From a checkpoint of a small transformer trained on Wikipedia.
Architecture: RMSNorm before each block, rotary positions.
Training: 190M tokens, 4439 steps.
Each number is 200 + 30 x the weight over its row's rms, rounded and kept within 0 to 999. Layers, rows and columns count from 0. The size before them is the row's rms in percent of the matrix's.

# o: layer 6 attention output (transposed), 320x320, rms 0.0337, rows 49-63,113-127,177-191,241-255,304-319, columns 64-127
# v: layer 6 attention value, 64x320, rms 0.0292, rows 49-63, columns 64-127
# up: layer 6 MLP up, 1280x320, rms 0.0346, rows 0-6, columns 64-127
# down: layer 6 MLP down (transposed), 1280x320, rms 0.0373, rows 0-6, columns 64-127
o304,090,194,217,199,190,208,207,212,196,221,226,251,226,162,195,225,179,202,168,215,183,232,231,224,233,226,179,213,164,254,185,241,181,208,228,185,159,199,217,198,220,230,239,217,233,198,220,177,228,206,140,193,212,153,197,265,228,262,208,252,195,186,198,191,220
v49,102,203,211,171,249,221,222,257,170,197,204,201,194,190,200,213,191,199,161,164,163,209,213,172,216,194,242,167,193,189,224,239,202,182,206,181,217,229,180,247,208,226,230,253,170,204,211,204,207,183,194,172,180,191,193,185,224,206,187,220,214,237,169,226,219
o49,097,192,156,182,200,223,241,173,164,218,191,215,201,149,185,199,252,168,216,172,216,197,183,155,172,175,237,164,221,181,166,192,169,162,185,201,184,176,286,213,153,222,227,237,186,164,183,142,235,179,221,170,210,228,157,193,229,219,172,176,202,191,196,189,232
o113,109,230,200,249,207,174,180,173,243,225,195,204,230,244,172,203,163,173,251,181,177,197,192,230,255,180,207,179,177,200,227,183,235,234,224,157,224,229,161,200,240,201,153,193,204,239,171,207,157,153,221,184,155,219,255,162,132,186,225,196,167,195,193,192,109
o177,095,198,175,257,153,182,201,180,175,206,194,161,121,204,206,190,211,199,215,213,179,181,229,163,157,216,226,186,217,206,117,151,207,153,210,205,187,211,253,181,234,209,222,228,228,245,193,186,204,205,191,174,211,235,164,234,231,171,182,175,183,204,163,188,165
o241,099,209,226,190,242,201,271,209,205,207,183,186,211,203,145,229,220,173,199,202,194,182,224,233,163,211,184,206,193,174,170,148,185,237,229,222,211,185,225,204,223,213,275,292,213,161,168,150,224,208,234,246,192,236,238,180,181,220,198,223,180,181,170,196,223
o305,114,190,179,197,190,237,189,191,218,212,165,233,185,250,212,169,206,210,230,199,195,165,155,166,203,194,298,178,219,144,212,223,232,148,183,206,243,157,170,221,188,207,171,158,197,214,179,215,207,191,248,224,202,208,193,246,126,239,183,193,195,208,176,182,161
v50,093,223,200,187,228,204,185,191,204,194,179,187,179,209,193,244,207,188,234,221,230,196,168,203,209,122,199,209,237,217,196,259,183,229,204,191,179,241,260,192,225,178,175,289,217,156,172,159,182,222,220,196,214,206,133,208,206,173,206,255,194,233,221,184,186
o50,089,216,244,253,178,249,169,201,206,184,216,250,252,195,128,210,187,181,186,212,220,192,200,194,165,184,181,140,261,205,170,217,181,224,167,214,216,199,216,187,164,243,203,267,189,180,210,124,183,177,181,201,211,205,166,241,158,217,182,217,203,185,206,208,190
o114,107,177,217,212,186,188,201,179,149,177,167,195,181,199,143,208,179,227,186,145,244,226,197,177,237,214,209,234,150,211,209,165,265,244,230,208,209,215,192,165,221,250,162,166,193,220,234,212,201,170,181,200,151,158,231,187,193,183,200,219,170,200,149,212,201
o178,098,169,224,211,190,245,180,194,240,163,219,265,179,189,192,181,164,204,140,233,230,246,146,170,156,176,251,186,231,225,227,218,171,159,161,175,177,232,189,213,195,232,206,163,223,193,200,196,194,178,176,167,194,191,166,202,244,157,194,214,215,227,181,224,252
o242,091,181,184,254,241,264,205,175,190,244,195,187,170,149,147,250,226,232,159,215,196,190,211,173,197,165,175,192,163,151,157,184,185,291,196,158,208,148,165,210,185,198,235,215,225,167,217,178,186,278,237,172,181,259,219,220,199,249,236,180,129,172,201,257,195
o306,098,184,191,185,178,230,194,205,255,197,194,286,202,217,190,180,223,206,182,210,221,214,192,234,203,208,247,198,238,188,185,205,212,121,178,224,204,202,145,227,198,203,216,193,195,205,191,220,215,201,178,211,253,200,209,233,179,182,178,239,232,205,242,154,181
v51,089,255,223,210,233,246,175,179,182,236,169,262,200,230,183,188,206,200,177,213,206,184,170,231,199,219,201,218,159,203,192,170,168,258,198,226,204,184,209,272,211,224,210,184,207,216,193,210,184,227,218,201,187,232,164,181,211,169,280,217,245,229,191,140,173
o51,079,231,218,157,183,175,234,216,217,186,212,197,241,246,161,185,164,195,227,167,209,173,183,215,192,221,224,199,207,177,170,170,180,222,145,236,219,168,174,247,148,263,267,237,217,221,186,175,194,133,206,147,221,194,215,200,151,171,160,192,235,242,180,204,217
o115,115,205,160,199,195,221,225,192,160,208,164,172,155,152,216,182,175,205,194,160,232,181,193,218,195,197,242,169,204,208,254,185,224,161,202,146,177,269,207,162,230,201,181,172,137,181,200,201,210,208,160,189,177,179,231,238,203,198,203,207,195,156,200,209,205
o179,090,224,221,176,185,164,218,214,176,232,187,213,211,268,186,201,199,181,214,242,189,210,231,196,214,225,166,216,226,209,206,191,154,241,184,187,189,173,174,251,195,244,285,194,229,279,161,192,188,160,186,264,215,184,203,219,210,207,184,232,179,225,183,199,148
o243,089,214,180,159,216,197,196,211,176,245,213,216,225,239,143,183,169,169,297,205,181,183,209,197,211,199,213,180,229,177,165,159,160,257,212,181,210,173,207,233,211,193,255,248,171,199,193,213,236,195,230,234,158,143,189,193,202,221,238,244,209,213,230,228,174
o307,091,161,208,176,182,195,212,197,251,199,227,214,180,214,174,267,217,168,176,239,198,178,192,227,205,207,210,202,226,178,158,175,201,203,197,195,219,230,226,277,177,230,240,207,209,233,207,117,158,198,219,238,187,127,194,208,148,193,161,186,210,190,170,259,170
v52,101,242,152,197,204,202,281,201,130,169,206,219,172,207,213,222,224,174,265,223,225,230,247,171,213,219,170,218,179,187,200,164,191,189,200,242,176,186,210,228,164,209,206,203,155,168,156,187,185,161,235,208,227,226,189,170,242,179,212,213,229,207,151,221,173
o52,093,159,167,148,173,221,244,207,181,211,167,238,199,186,130,204,204,169,217,226,166,172,195,209,196,153,183,180,216,153,196,184,178,175,244,167,197,155,281,167,236,217,193,223,171,166,211,199,223,200,207,199,179,216,202,190,145,208,165,180,179,194,210,203,221
o116,113,187,243,172,212,226,158,213,227,184,213,187,206,233,242,243,201,233,189,202,193,254,204,172,199,225,209,179,199,221,171,236,233,215,171,180,229,243,203,252,199,190,152,156,267,148,246,212,156,250,190,203,202,188,195,186,176,173,188,243,268,150,219,242,181
o180,100,162,210,198,172,234,152,184,210,173,251,206,190,167,128,218,189,234,204,209,178,216,207,191,206,198,177,97,182,149,197,195,171,117,202,181,232,167,226,245,245,154,205,223,198,242,193,233,189,192,236,219,240,189,219,173,212,156,175,164,219,209,173,235,182
o244,092,175,180,176,161,237,185,227,234,187,226,208,253,166,146,182,179,186,232,234,215,182,193,210,179,190,204,201,222,184,162,205,241,173,205,215,190,207,211,247,216,114,158,252,209,199,195,192,234,212,235,207,227,182,212,213,225,195,197,191,230,182,219,206,171
o308,109,146,262,153,195,222,223,189,170,172,215,214,173,198,170,188,188,236,223,206,171,211,204,158,181,222,231,212,205,208,181,193,115,206,243,148,179,204,250,233,194,199,250,216,211,164,234,216,175,166,222,166,196,166,166,194,228,184,192,169,223,185,169,150,197
v53,097,201,177,217,203,245,196,201,197,175,192,165,188,228,214,212,189,157,136,172,179,231,183,228,247,234,205,226,232,238,187,163,209,164,247,215,156,195,197,195,192,217,138,222,271,186,190,205,221,214,194,198,164,230,207,220,222,185,192,166,219,169,220,262,179
o53,104,201,194,238,223,214,199,255,150,200,244,186,198,198,204,180,207,186,196,148,209,204,197,195,199,168,181,199,174,204,218,250,189,207,250,161,215,212,231,238,214,166,179,220,189,174,204,236,196,200,226,199,196,191,200,183,189,219,212,175,234,197,193,265,204
o117,114,199,186,159,211,163,215,192,155,155,196,220,206,271,201,246,211,221,228,259,250,208,179,127,175,128,228,251,235,225,158,169,165,149,138,216,224,184,195,209,201,234,246,224,167,237,159,227,264,201,201,142,214,178,204,179,188,197,156,202,166,237,171,201,263
o181,095,220,222,195,196,250,259,217,227,191,146,236,235,206,177,230,179,117,167,212,220,226,188,195,147,220,220,231,185,186,205,204,237,263,181,194,219,264,218,231,202,212,202,210,219,183,210,241,210,208,214,158,193,185,212,211,189,174,186,187,197,173,182,169,190
o245,082,202,226,223,197,176,225,193,249,185,233,195,215,229,216,159,231,195,228,219,210,187,200,174,140,155,198,235,176,223,190,189,275,213,193,204,188,230,208,191,210,204,249,189,196,212,176,176,164,236,224,184,247,176,182,217,221,213,191,129,192,234,138,244,139
o309,105,215,190,275,192,222,165,193,227,202,167,219,179,207,249,183,226,179,187,150,214,207,191,206,155,201,205,206,240,253,214,239,218,177,158,248,253,144,177,257,192,256,155,204,196,153,161,169,220,205,188,234,193,205,189,193,198,209,197,235,213,200,176,257,214
v54,088,116,210,244,144,204,222,227,196,222,169,190,170,175,181,151,238,238,213,184,235,162,231,224,202,176,158,175,196,171,181,191,205,198,165,129,215,176,206,173,163,131,196,182,192,197,227,234,242,212,205,155,194,269,205,228,185,174,207,265,222,210,156,224,186
o54,091,184,230,238,210,151,233,201,203,148,232,179,214,213,286,193,214,230,149,175,193,198,213,230,226,215,222,203,191,205,222,273,162,201,216,176,195,216,248,223,191,185,148,218,209,203,201,216,202,208,203,238,222,157,222,183,220,190,201,147,235,215,191,210,176
o118,111,229,168,200,266,204,117,199,224,180,216,227,240,212,144,208,193,165,183,255,176,274,186,179,214,192,178,218,132,208,179,149,188,176,234,259,197,210,164,216,194,241,244,236,207,190,178,238,167,167,218,191,230,171,194,196,180,244,184,207,241,250,169,183,217
o182,088,217,192,228,145,173,238,180,182,193,193,200,171,162,269,182,219,185,221,251,186,238,182,215,206,184,243,111,187,208,196,194,213,186,237,210,185,188,237,173,206,170,128,197,189,163,187,216,173,231,201,199,189,212,212,238,186,231,234,186,219,221,202,214,235
o246,095,244,258,211,202,173,242,190,193,183,197,177,194,202,259,206,223,197,165,251,162,237,250,194,221,205,198,178,163,224,220,189,171,212,213,265,221,190,216,202,216,168,187,177,205,244,200,171,157,174,199,234,224,271,194,135,165,220,200,211,209,170,216,214,220
o310,091,220,208,217,243,199,194,216,252,243,239,141,190,189,212,182,188,217,224,161,225,227,174,216,239,190,204,171,166,216,191,236,239,207,141,205,165,192,189,152,155,192,149,242,177,151,181,192,212,253,189,174,185,209,217,187,208,221,187,212,201,209,191,184,184
v55,101,191,196,189,223,197,179,234,179,236,199,173,221,204,208,280,182,199,268,227,256,128,229,169,219,188,204,177,193,165,167,243,221,209,119,160,174,164,220,196,197,194,179,150,211,244,231,203,200,213,175,201,227,229,124,251,182,181,171,226,178,219,236,214,184
o55,101,191,279,208,211,192,278,215,165,220,187,167,237,230,221,197,185,193,167,211,246,185,204,213,178,185,243,262,216,192,167,229,201,239,212,157,201,235,228,198,154,134,215,231,217,129,196,200,234,187,184,186,220,199,169,150,198,206,202,189,191,225,158,210,193
o119,114,162,252,220,168,199,215,210,190,176,209,168,241,209,192,193,211,220,183,201,213,213,218,242,225,222,161,207,179,219,192,206,179,219,218,202,203,211,195,219,188,253,207,181,224,236,197,219,213,130,182,214,225,291,278,128,221,210,198,236,223,218,142,240,190
o183,094,196,173,179,164,200,207,181,254,237,178,181,167,193,181,161,183,225,186,249,223,171,146,198,161,147,186,226,270,147,124,219,215,196,196,113,189,245,223,227,191,225,205,158,176,152,177,230,238,202,228,205,216,260,191,193,235,137,202,228,229,196,185,210,256
o247,104,214,222,215,245,174,252,174,200,212,166,216,204,251,252,178,244,217,217,226,204,185,165,176,210,187,151,227,190,176,195,167,187,253,203,222,211,197,265,163,197,226,182,171,255,183,199,164,202,200,144,215,238,273,241,166,146,260,179,143,172,214,222,217,194
o311,107,145,238,227,215,216,189,179,230,190,205,204,175,177,237,260,209,216,185,178,181,173,195,294,169,224,201,253,193,159,179,193,230,184,155,161,226,184,141,199,169,211,184,184,221,164,198,206,199,178,251,164,191,234,214,185,196,170,239,215,217,212,178,245,186
v56,094,186,167,176,233,196,292,169,171,256,169,187,206,162,197,142,191,255,220,197,274,213,158,285,204,207,226,209,206,222,176,190,191,188,202,201,237,196,208,171,134,198,151,167,248,194,212,249,190,187,218,212,182,180,257,212,163,219,172,180,197,210,227,168,138
o56,095,225,222,162,202,188,245,153,242,203,203,221,233,273,192,197,185,169,217,182,190,202,198,159,203,179,208,171,227,144,197,233,222,197,217,189,195,178,240,177,161,242,217,188,186,228,210,194,216,208,204,229,231,181,244,188,227,240,232,196,211,211,180,161,232
o120,094,211,209,160,198,179,169,206,207,231,243,142,236,205,181,201,164,145,250,121,230,232,168,185,237,233,166,189,212,143,230,213,211,201,156,185,146,196,186,251,206,222,195,225,133,177,240,214,182,191,245,229,187,247,166,206,239,191,243,219,182,218,194,230,207
o184,098,263,173,180,201,191,237,178,270,220,148,237,226,319,252,204,207,162,179,178,207,219,200,222,200,184,232,197,205,123,192,211,170,245,233,196,226,194,173,191,171,231,227,188,188,240,205,198,238,189,214,229,218,154,179,230,221,213,211,241,213,227,215,178,203
o248,094,220,261,244,225,189,183,219,211,204,185,176,251,271,206,207,173,144,178,200,171,238,181,215,217,234,235,209,189,134,171,213,230,292,193,193,192,248,139,225,205,186,193,210,234,263,254,194,179,151,210,244,180,207,201,210,174,217,195,239,239,216,187,191,208
o312,088,228,205,178,220,191,222,164,235,230,199,156,204,212,179,192,217,184,234,171,218,210,198,180,190,191,175,171,214,182,246,177,192,191,266,208,221,207,179,211,193,278,239,193,171,221,244,204,190,238,187,213,198,240,225,174,235,219,266,224,140,197,184,265,246
v57,096,206,222,169,110,204,255,193,151,183,200,238,203,182,199,173,159,223,159,167,172,174,193,228,261,224,171,228,198,234,178,140,188,221,187,185,213,314,193,123,168,229,250,196,204,226,164,207,192,260,185,170,213,217,189,207,246,278,223,195,211,244,172,188,191
o57,102,176,189,193,184,169,233,222,180,154,183,235,179,227,263,226,229,195,169,171,199,175,226,192,171,197,193,203,193,207,194,206,181,210,206,202,231,148,175,199,222,210,187,221,172,159,183,175,216,172,204,211,208,155,209,228,196,238,200,185,187,188,187,198,197
o121,100,204,162,217,261,167,178,242,264,221,225,216,209,278,130,173,254,169,210,209,172,233,208,237,157,204,194,228,163,188,164,200,213,238,211,230,198,176,250,219,160,217,205,286,234,179,215,211,198,199,176,206,201,198,200,201,189,201,193,201,205,144,207,149,170
o185,098,210,182,179,137,270,213,164,181,249,241,170,170,110,184,221,197,213,244,219,156,222,195,180,165,179,222,147,255,175,209,178,210,167,240,207,185,169,228,183,188,197,178,198,170,140,206,237,237,201,222,213,209,198,255,266,222,194,200,162,214,258,169,208,228
o249,085,241,225,237,211,227,200,208,207,252,154,201,230,185,163,261,208,214,124,171,191,205,198,179,160,219,208,163,194,199,178,155,179,251,195,247,214,174,218,210,216,220,202,237,214,182,229,180,217,146,187,243,216,227,253,138,198,207,252,260,182,171,166,166,220
o313,095,201,179,173,173,273,165,196,200,207,202,190,209,235,190,152,142,225,173,155,199,189,185,161,221,225,208,152,187,227,169,184,162,254,209,248,210,165,212,187,200,250,263,226,210,161,227,149,219,199,147,213,211,176,161,214,234,201,162,197,178,163,209,188,191
v58,095,229,212,190,161,153,216,145,249,152,210,209,287,169,201,173,132,203,223,149,152,241,177,169,163,186,227,212,231,216,179,177,193,203,179,207,192,218,173,193,210,217,208,200,213,192,178,100,171,173,187,253,170,214,209,200,193,208,229,153,145,213,161,219,218
o58,086,232,190,218,174,216,89,196,183,193,233,182,226,195,175,201,204,224,224,154,215,187,190,178,202,233,210,191,200,202,206,177,183,194,180,224,195,206,170,229,238,244,213,203,253,253,211,241,231,173,221,161,173,239,183,216,190,156,219,205,213,197,199,187,221
o122,114,129,203,233,211,197,204,206,167,204,170,212,167,165,183,154,209,178,198,176,139,159,195,264,198,239,218,169,141,137,234,186,202,157,233,165,145,194,223,166,189,187,191,163,187,124,217,195,227,188,173,179,244,197,235,185,153,175,195,163,184,209,197,147,162
o186,101,236,241,177,187,183,223,219,191,191,214,171,204,289,207,170,203,259,175,171,259,170,189,214,192,210,235,230,231,182,153,240,206,249,201,214,207,185,182,209,204,265,197,157,231,216,235,230,237,170,162,233,203,220,213,218,205,209,170,277,221,225,179,164,187
o250,077,178,102,234,204,233,195,196,195,206,226,190,195,209,169,206,150,217,259,182,200,185,180,201,244,213,166,157,211,207,212,206,184,201,190,140,221,197,236,231,191,240,214,237,199,235,252,211,226,228,193,196,222,200,192,203,215,186,179,133,210,212,174,224,188
o314,108,228,171,239,181,197,209,191,181,192,198,243,231,198,157,227,228,192,170,179,197,216,239,210,187,233,142,203,185,185,187,186,163,192,227,184,198,178,231,244,226,230,231,167,212,285,237,193,210,205,185,219,229,224,143,207,182,229,241,229,211,219,217,200,160
v59,084,214,205,218,224,145,120,218,211,172,290,202,274,203,219,236,199,195,176,164,156,221,220,158,174,214,176,158,168,217,213,222,175,171,199,195,212,222,214,222,223,211,215,225,194,148,196,179,176,187,228,205,183,219,190,230,201,200,240,126,169,208,165,227,182
o59,091,215,175,220,166,219,218,245,138,169,175,237,184,235,174,203,204,200,218,189,236,205,185,211,208,204,213,205,233,179,162,190,189,199,237,197,201,191,250,211,210,216,216,206,192,167,187,206,150,213,175,194,154,238,201,221,235,256,140,199,217,215,202,197,161
o123,094,190,206,224,200,204,303,190,191,219,143,198,191,232,113,215,184,223,210,231,268,145,176,170,180,151,174,271,195,233,241,184,257,258,194,204,159,200,224,180,171,200,216,201,186,268,231,216,198,216,222,215,208,233,125,165,223,254,166,205,245,162,230,205,198
o187,088,198,144,224,211,228,181,169,207,180,188,251,194,196,224,175,192,195,217,188,253,229,166,204,163,191,148,247,193,202,180,207,204,155,214,173,210,199,212,240,207,202,230,185,203,183,248,226,234,196,244,215,168,240,173,224,182,138,186,200,220,246,224,204,252
o251,088,221,141,170,242,239,149,181,204,205,192,204,241,189,179,191,200,161,209,198,217,165,176,222,247,167,215,159,222,210,185,200,229,185,220,147,200,146,199,247,199,263,213,212,176,149,171,178,221,230,181,237,188,227,211,215,180,186,159,203,216,216,229,217,145
o315,096,174,188,256,145,209,155,208,213,207,223,247,152,158,201,163,168,191,238,248,224,207,157,203,184,212,159,203,247,239,187,224,208,215,196,213,190,174,215,210,183,197,154,178,170,178,199,147,213,191,221,222,227,155,186,202,204,180,183,164,172,146,202,245,194
v60,107,193,138,213,161,222,188,194,193,271,145,267,256,187,196,115,206,155,240,210,166,194,191,202,165,213,170,238,207,189,210,154,197,201,113,138,216,188,243,173,221,148,218,182,165,207,178,152,201,199,204,173,213,209,192,225,214,211,218,203,237,166,235,213,217
o60,106,186,205,211,182,211,182,227,203,187,235,195,257,207,159,226,181,191,215,198,198,255,200,262,194,200,174,210,177,226,185,223,201,194,227,169,255,189,163,174,190,184,238,192,188,206,196,180,203,203,210,242,243,229,262,217,247,184,251,213,276,231,165,200,205
o124,124,175,269,218,234,207,164,243,187,143,208,212,164,257,154,243,187,258,168,221,198,196,215,191,192,175,181,217,207,274,231,190,168,171,235,235,182,213,218,169,146,183,237,173,198,188,211,223,180,190,180,144,237,155,180,222,150,179,128,160,145,194,184,163,225
o188,104,163,252,218,165,232,202,193,148,208,176,196,226,251,147,223,247,200,149,227,195,216,184,250,166,201,219,219,183,191,235,212,243,221,223,184,232,236,179,156,198,196,249,213,175,186,202,179,234,228,213,239,209,237,250,191,189,220,155,259,188,219,154,225,218
o252,088,163,244,219,179,163,228,219,227,191,202,154,214,168,136,225,216,195,199,203,192,196,251,212,190,187,198,194,222,185,228,193,183,230,128,176,214,177,151,218,201,205,257,159,186,222,197,193,122,175,234,181,174,223,251,186,127,216,233,173,186,200,210,219,152
o316,103,218,210,228,183,209,139,206,204,203,271,180,179,258,223,200,177,158,173,194,160,220,218,247,182,191,145,172,203,211,215,234,213,291,258,192,224,208,220,160,200,215,242,253,154,140,184,141,232,188,194,260,158,212,290,186,219,181,190,191,215,194,182,189,202
v61,101,232,178,194,130,197,166,230,223,214,246,192,178,230,223,176,214,113,245,244,209,215,207,240,139,222,201,146,185,122,175,135,222,173,255,155,191,208,163,239,255,195,206,183,206,177,177,153,163,175,235,216,198,211,162,170,204,188,217,186,197,164,171,182,178
o61,095,235,260,235,155,198,166,217,195,229,255,245,142,232,213,182,160,190,219,185,190,233,161,205,218,201,208,206,210,258,223,219,211,247,227,188,244,190,206,189,137,208,189,187,234,260,192,209,176,143,175,182,175,220,203,212,179,216,185,144,131,224,164,204,173
o125,107,208,213,206,209,205,210,200,174,195,188,224,179,179,181,195,242,179,182,201,182,179,194,214,162,159,241,214,230,263,249,178,145,133,169,201,176,204,157,192,208,210,208,229,165,224,197,204,242,209,175,215,228,161,152,183,195,211,216,274,202,192,196,202,255
o189,098,172,250,214,174,187,210,199,232,223,203,258,136,161,233,122,186,186,239,197,201,191,190,199,275,205,201,183,227,268,155,200,227,213,159,135,177,167,159,261,176,224,174,195,217,188,198,213,193,143,166,213,198,219,242,174,187,234,209,248,167,240,149,232,193
o253,079,202,196,179,189,180,191,156,205,270,210,229,142,204,247,233,249,226,241,213,170,209,214,179,243,187,158,221,213,260,219,209,232,210,218,184,238,191,216,249,145,219,192,186,183,206,174,203,192,173,182,232,184,207,178,143,187,232,210,187,189,200,225,218,189
o317,115,239,203,173,170,214,208,180,188,212,153,228,203,206,239,238,199,145,156,178,148,203,227,254,280,194,181,204,213,181,207,242,227,202,128,197,146,177,207,191,102,186,143,221,205,152,169,157,185,206,183,205,234,201,207,191,164,156,225,246,210,206,223,170,209
v62,099,199,220,191,177,254,186,191,148,232,144,238,94,206,220,247,242,193,215,200,180,186,215,213,147,206,246,171,202,219,199,203,216,222,184,160,155,217,217,199,162,205,197,141,163,208,207,145,209,197,178,202,221,209,186,187,161,248,265,182,221,202,249,159,171
o62,097,190,128,216,228,161,194,169,241,192,173,218,171,181,202,221,228,185,211,230,188,215,210,202,197,216,196,194,137,202,180,199,199,197,210,191,173,248,161,213,241,168,234,200,229,186,207,203,184,232,221,186,189,135,190,185,225,170,245,246,170,234,193,245,177
o126,108,228,256,207,205,164,195,222,226,158,261,188,265,286,227,245,208,202,169,261,199,224,222,161,225,226,123,229,193,165,201,254,143,211,225,223,204,194,185,212,190,210,217,233,233,165,190,180,194,189,183,216,175,203,243,174,192,152,172,186,150,194,145,191,303
o190,094,196,195,184,222,230,181,211,155,232,230,179,177,134,201,207,212,195,169,221,139,200,210,190,166,195,218,155,185,181,275,213,213,183,215,237,140,227,237,178,250,158,200,217,193,166,206,128,228,223,218,207,213,163,222,203,212,221,195,205,174,179,191,225,217
o254,092,223,233,180,200,159,214,170,229,184,174,221,158,208,189,219,205,197,198,218,192,223,218,157,162,213,208,210,200,273,215,199,172,191,212,242,193,213,220,172,212,230,213,188,218,196,186,184,124,197,207,184,195,227,186,153,150,195,222,201,162,189,222,199,213
o318,103,225,177,180,212,183,209,201,153,180,269,212,232,232,227,239,242,196,192,177,189,239,207,244,214,200,228,237,187,212,222,198,194,233,248,193,230,208,147,154,218,201,178,178,187,153,197,205,227,194,211,229,211,205,197,191,246,193,162,237,200,199,145,235,263
v63,104,223,219,233,205,162,228,160,173,184,196,197,233,239,195,181,244,218,199,212,269,155,166,204,217,183,199,179,216,148,186,191,203,242,218,186,227,191,177,178,267,146,228,163,219,189,191,245,205,145,214,192,204,193,157,176,199,213,230,238,227,185,173,175,239
o63,092,236,187,174,167,202,234,210,221,211,199,135,187,201,186,165,126,195,198,188,234,215,213,246,203,236,189,233,207,192,204,222,174,217,223,176,177,206,208,197,217,260,169,221,222,211,186,227,178,182,182,200,230,218,257,187,222,134,225,177,226,155,229,157,181
o127,114,194,111,211,178,241,202,222,221,221,195,239,69,123,215,171,228,206,182,204,173,220,218,185,186,199,199,149,190,190,197,165,166,165,211,193,204,196,237,190,229,208,158,204,193,207,184,186,238,202,237,169,166,224,236,196,242,213,217,202,192,189,198,195,198
o191,106,239,280,206,148,184,233,205,165,234,204,159,201,249,223,212,172,235,207,211,212,205,218,188,221,213,221,247,213,173,187,200,162,265,231,180,199,168,231,149,166,147,173,217,235,215,168,167,161,153,183,210,220,244,223,140,186,249,187,213,158,144,180,144,200
o255,086,205,235,187,163,220,163,223,193,224,191,209,162,199,206,209,145,213,188,208,195,232,215,218,149,199,244,233,176,197,171,184,80,220,271,218,223,186,214,190,203,204,225,223,216,207,192,226,198,196,169,164,174,230,166,204,218,198,195,200,209,182,214,172,270
o319,109,211,243,173,209,178,219,191,196,182,208,194,137,183,230,236,195,194,208,207,189,198,224,208,181,189,179,240,234,130,164,206,200,177,222,181,153,227,297,220,199,160,144,249,187,198,179,203,180,196,183,214,172,209,280,181,148,159,164,162,204,212,179,170,157
up0,101,257,252,178,187,212,179,177,165,166,202,172,159,210,162,263,204,155,203,148,221,210,194,117,181,202,206,200,191,195,267,199,181,165,201,157,196,192,280,151,184,210,180,254,207,161,162,191,179,219,196,192,221,179,163,194,212,178,197,196,192,225,189,245,192
down0,098,263,162,215,229,193,243,211,190,188,220,213,195,220,224,220,206,213,190,183,211,192,204,248,209,193,188,189,186,213,170,266,240,224,231,218,204,216,213,245,227,225,171,165,184,232,158,232,202,158,224,221,174,191,208,223,209,203,172,213,202,144,203,184,180
up1,102,172,211,172,199,215,145,237,211,207,207,184,232,232,184,177,168,244,168,221,189,233,174,196,145,223,181,291,139,216,183,152,170,178,169,197,194,181,194,181,172,198,181,180,194,270,182,223,181,183,225,197,197,172,176,181,189,171,164,176,212,173,186,174,176
down1,096,187,218,196,205,174,247,262,157,171,202,219,211,237,229,165,227,210,225,235,208,221,194,256,138,170,206,256,179,127,239,155,252,186,159,162,153,225,195,190,194,200,150,206,158,196,207,221,223,177,178,147,236,228,197,193,198,231,248,209,187,198,185,186,238
up2,111,239,218,153,211,187,173,184,202,131,174,204,211,220,246,203,221,182,220,185,206,189,209,161,256,187,232,248,156,196,215,272,215,197,159,197,178,266,171,248,185,238,162,212,161,218,191,182,175,192,184,190,173,196,130,162,177,200,193,220,277,190,211,224,192
down2,096,179,196,219,195,208,222,191,192,176,187,205,214,199,227,158,195,202,204,188,182,182,198,204,205,227,220,202,180,203,216,222,301,204,198,196,209,198,178,226,195,222,214,204,181,178,208,197,222,215,210,179,186,202,203,192,207,198,184,199,219,209,184,207,197
up3,102,211,189,216,200,174,174,157,168,207,195,198,201,187,153,220,216,198,195,187,218,165,149,261,232,178,214,209,212,200,209,292,204,206,134,206,214,216,168,188,209,181,174,189,238,196,166,182,197,242,204,229,190,222,201,186,210,189,202,207,276,206,174,181,182
down3,098,200,184,219,179,203,193,223,214,203,216,186,203,190,191,173,175,175,202,181,168,235,204,234,186,211,178,193,181,152,196,192,199,188,203,193,219,154,176,178,189,230,224,160,177,179,161,201,255,182,166,182,174,229,230,194,211,224,219,160,195,145,242,187,191
up4,098,175,230,258,249,176,202,187,166,245,182,184,163,163,202,230,191,141,172,169,153,184,206,195,218,173,182,195,209,191,195,219,151,232,241,200,160,184,160,227,188,176,195,249,184,249,196,194,158,231,215,158,225,192,197,230,196,191,241,211,244,174,197,190,83
down4,096,196,189,187,164,207,212,218,187,220,237,230,154,158,225,212,162,197,178,222,143,207,214,206,181,190,192,215,231,210,171,193,219,168,201,213,163,177,183,241,191,225,218,219,221,157,148,203,200,122,211,255,216,174,205,239,202,198,197,209,183,226,233,170,166
up5,105,155,215,210,201,160,199,232,159,204,207,200,179,189,171,223,243,172,245,169,185,195,183,207,117,215,255,213,199,162,165,212,186,150,201,137,152,232,190,226,221,189,230,167,213,172,121,162,188,160,204,183,203,191,176,234,211,251,224,232,216,226,143,177,170
down5,104,189,220,179,141,162,209,142,197,188,170,206,246,171,207,188,226,158,216,192,206,139,205,230,160,240,210,217,226,171,208,190,237,172,142,180,183,219,201,246,174,196,177,202,190,219,225,197,176,208,199,198,169,187,203,211,188,208,197,194,211,213,261,160,211
up6,096,171,196,135,140,216,186,154,207,193,183,186,168,198,142,229,171,209,246,249,220,203,212,190,263,174,254,254,179,178,217,222,205,203,203,192,198,201,188,244,181,224,186,252,135,209,239,122,159,243,190,228,249,224,196,204,213,271,174,205,223,196,167,241,210
down6,092,227,156,162,250,206,224,175,220,185,198,258,193,214,223,156,173,238,228,227,222,221,196,181,165,258,186,219,225,211,195,122,283,170,160,232,176,214,180,202,172,196,254,190,211,153,230,192,176,191,273,170,235,214,200,222,261,235,232,142,244,172,196,214,218